config = dict(
    num_hidden_layers=12,
    hidden_act='tanh_gelu',
    init_std_up=0.0531,
    init_std_down=0.0,
    schedule='wsd',
    decay_fraction=0.462,
)
Each number is 128 + 32 x the weight over its row's rms, rounded and kept within 0 to 255. Layers, rows and columns count from 0. Numbers have three digits each. The size before them is the row's rms in percent of the matrix's.

# layer 7 MLP up, 640x160, rms 0.191, rows 632-639, columns 0-79
105:074166096155111140109124121215111143087088130099098142135128123117104079120138165113103101185062109081160091141121127130200070126087161234186092187153139138093102168130115138086133116079139171118143131148150174105098118106143145160144132099
094:148099167155121146155164130118165113160107116097153072117133103126079164133142194154107117135125046120108083096098128102054174137146149120159066164072132136129150094134134144099148115219130104120126143110114087186147133121086226162111135140
099:136138131101123154099158180081127159126145135132110066179078137146124133044159150130186139097112164128081100136171145126116133178102136143170107181164115182144114120164176162131075112148161128199129197141119151092091156132115126123134114154
108:106097239106097135124121129118121113130111167137170153218117113139135107136090090104146108123159136116152139161116143109128132140080170134125056081133100124146209125111131118137174113108185148139128096136137071077066190109170131142062097094
111:165185235083140161113158146095158139162086085090092058145151165069149140105132158118120084141075160143145174160114131131143183152084163090133076116139098129169188151144150112145138120103123124139104129136098109163130101160140196122116129079
103:072081159128141134117114146150166157121171186095134100072138184187121142106175129104103094160167114171088125182125121155152115132112113081149124164195088121069132142154139122135114103114115088134127140131084093164140127120207131094148126160
100:128181143167114161116193124105141176086109113096143129154108156118144219144132255149144091148130149108190104132116163127099090153112136166146142108172147144160104055157128104130144111149119049080130153193143111107106134131162112154096152132
094:174100103149110170155158137104064128163122123133126107136056108192171122158105115073194045128141094139197160114093155076132138160078107090130153126087094127130147129184112145101105190142098110152147180158115141125088121178147110111100143122
# layer 7 MLP down (transposed), 640x160, rms 0.134, rows 632-639, columns 0-79
099:107100099108144158168121182052108107148165153129129038161148167153171154034096156157103137092166188165122148089095118080192136137128141123191121091116120104151150169088180127133122106146118131135114122123142154133200075159125145134138111102
086:078113116122106136070078124168127150131153164126102113149195057142127084118118103174152080147123132140083145151127137177126101081183131148084133102130147229088111132126142112153151102164055080149148114148135161130115139132176061138088082079
101:097165067137081084113128128112152115075098139084128116129124068139132159180157102096124103169165105101147133099127117112115128027157186132121100148121150145160122085161133110136140148149105131123122128138183105144211139106098166184103199115
105:118157055120140135109103102129076088155220082145060112159131167127121094147192093139071185121144122187153140097183209162129132152190111101146136168120115117090102114154153112137117083120107163142100112125131119112168135161107148108137144126
109:105181112070101158129115156141067077093151164131121120171123133150165093158122091143144136083136155119093128202138205130114163164104121108100094166118108150081089102108099064148151147197126130109104090141138122157144102225145141136153125130
100:111127124141118141115160016099147120091125156132113097087131185186137129128127135094133166106116085120082067117125074165159133128078141116141111112132149118098133105102124061128093162147095134167082175138109093149148131111082152157171094113
098:138144152093109198169107086135106126108126143177137062105099086103168153106155151152136127244098126096144079205074090141118130164170162166074100153145129117067158124146086138132143116102175144116179199085125106074145111086165096115153142132
098:091135146058108135141148175124211106112187122120089136123144159091134114121079142165135162149146079078103112196111095159100078070154080157150101104144103121132128116137179139110187087174160175117143114116135128162125173162115104109123180095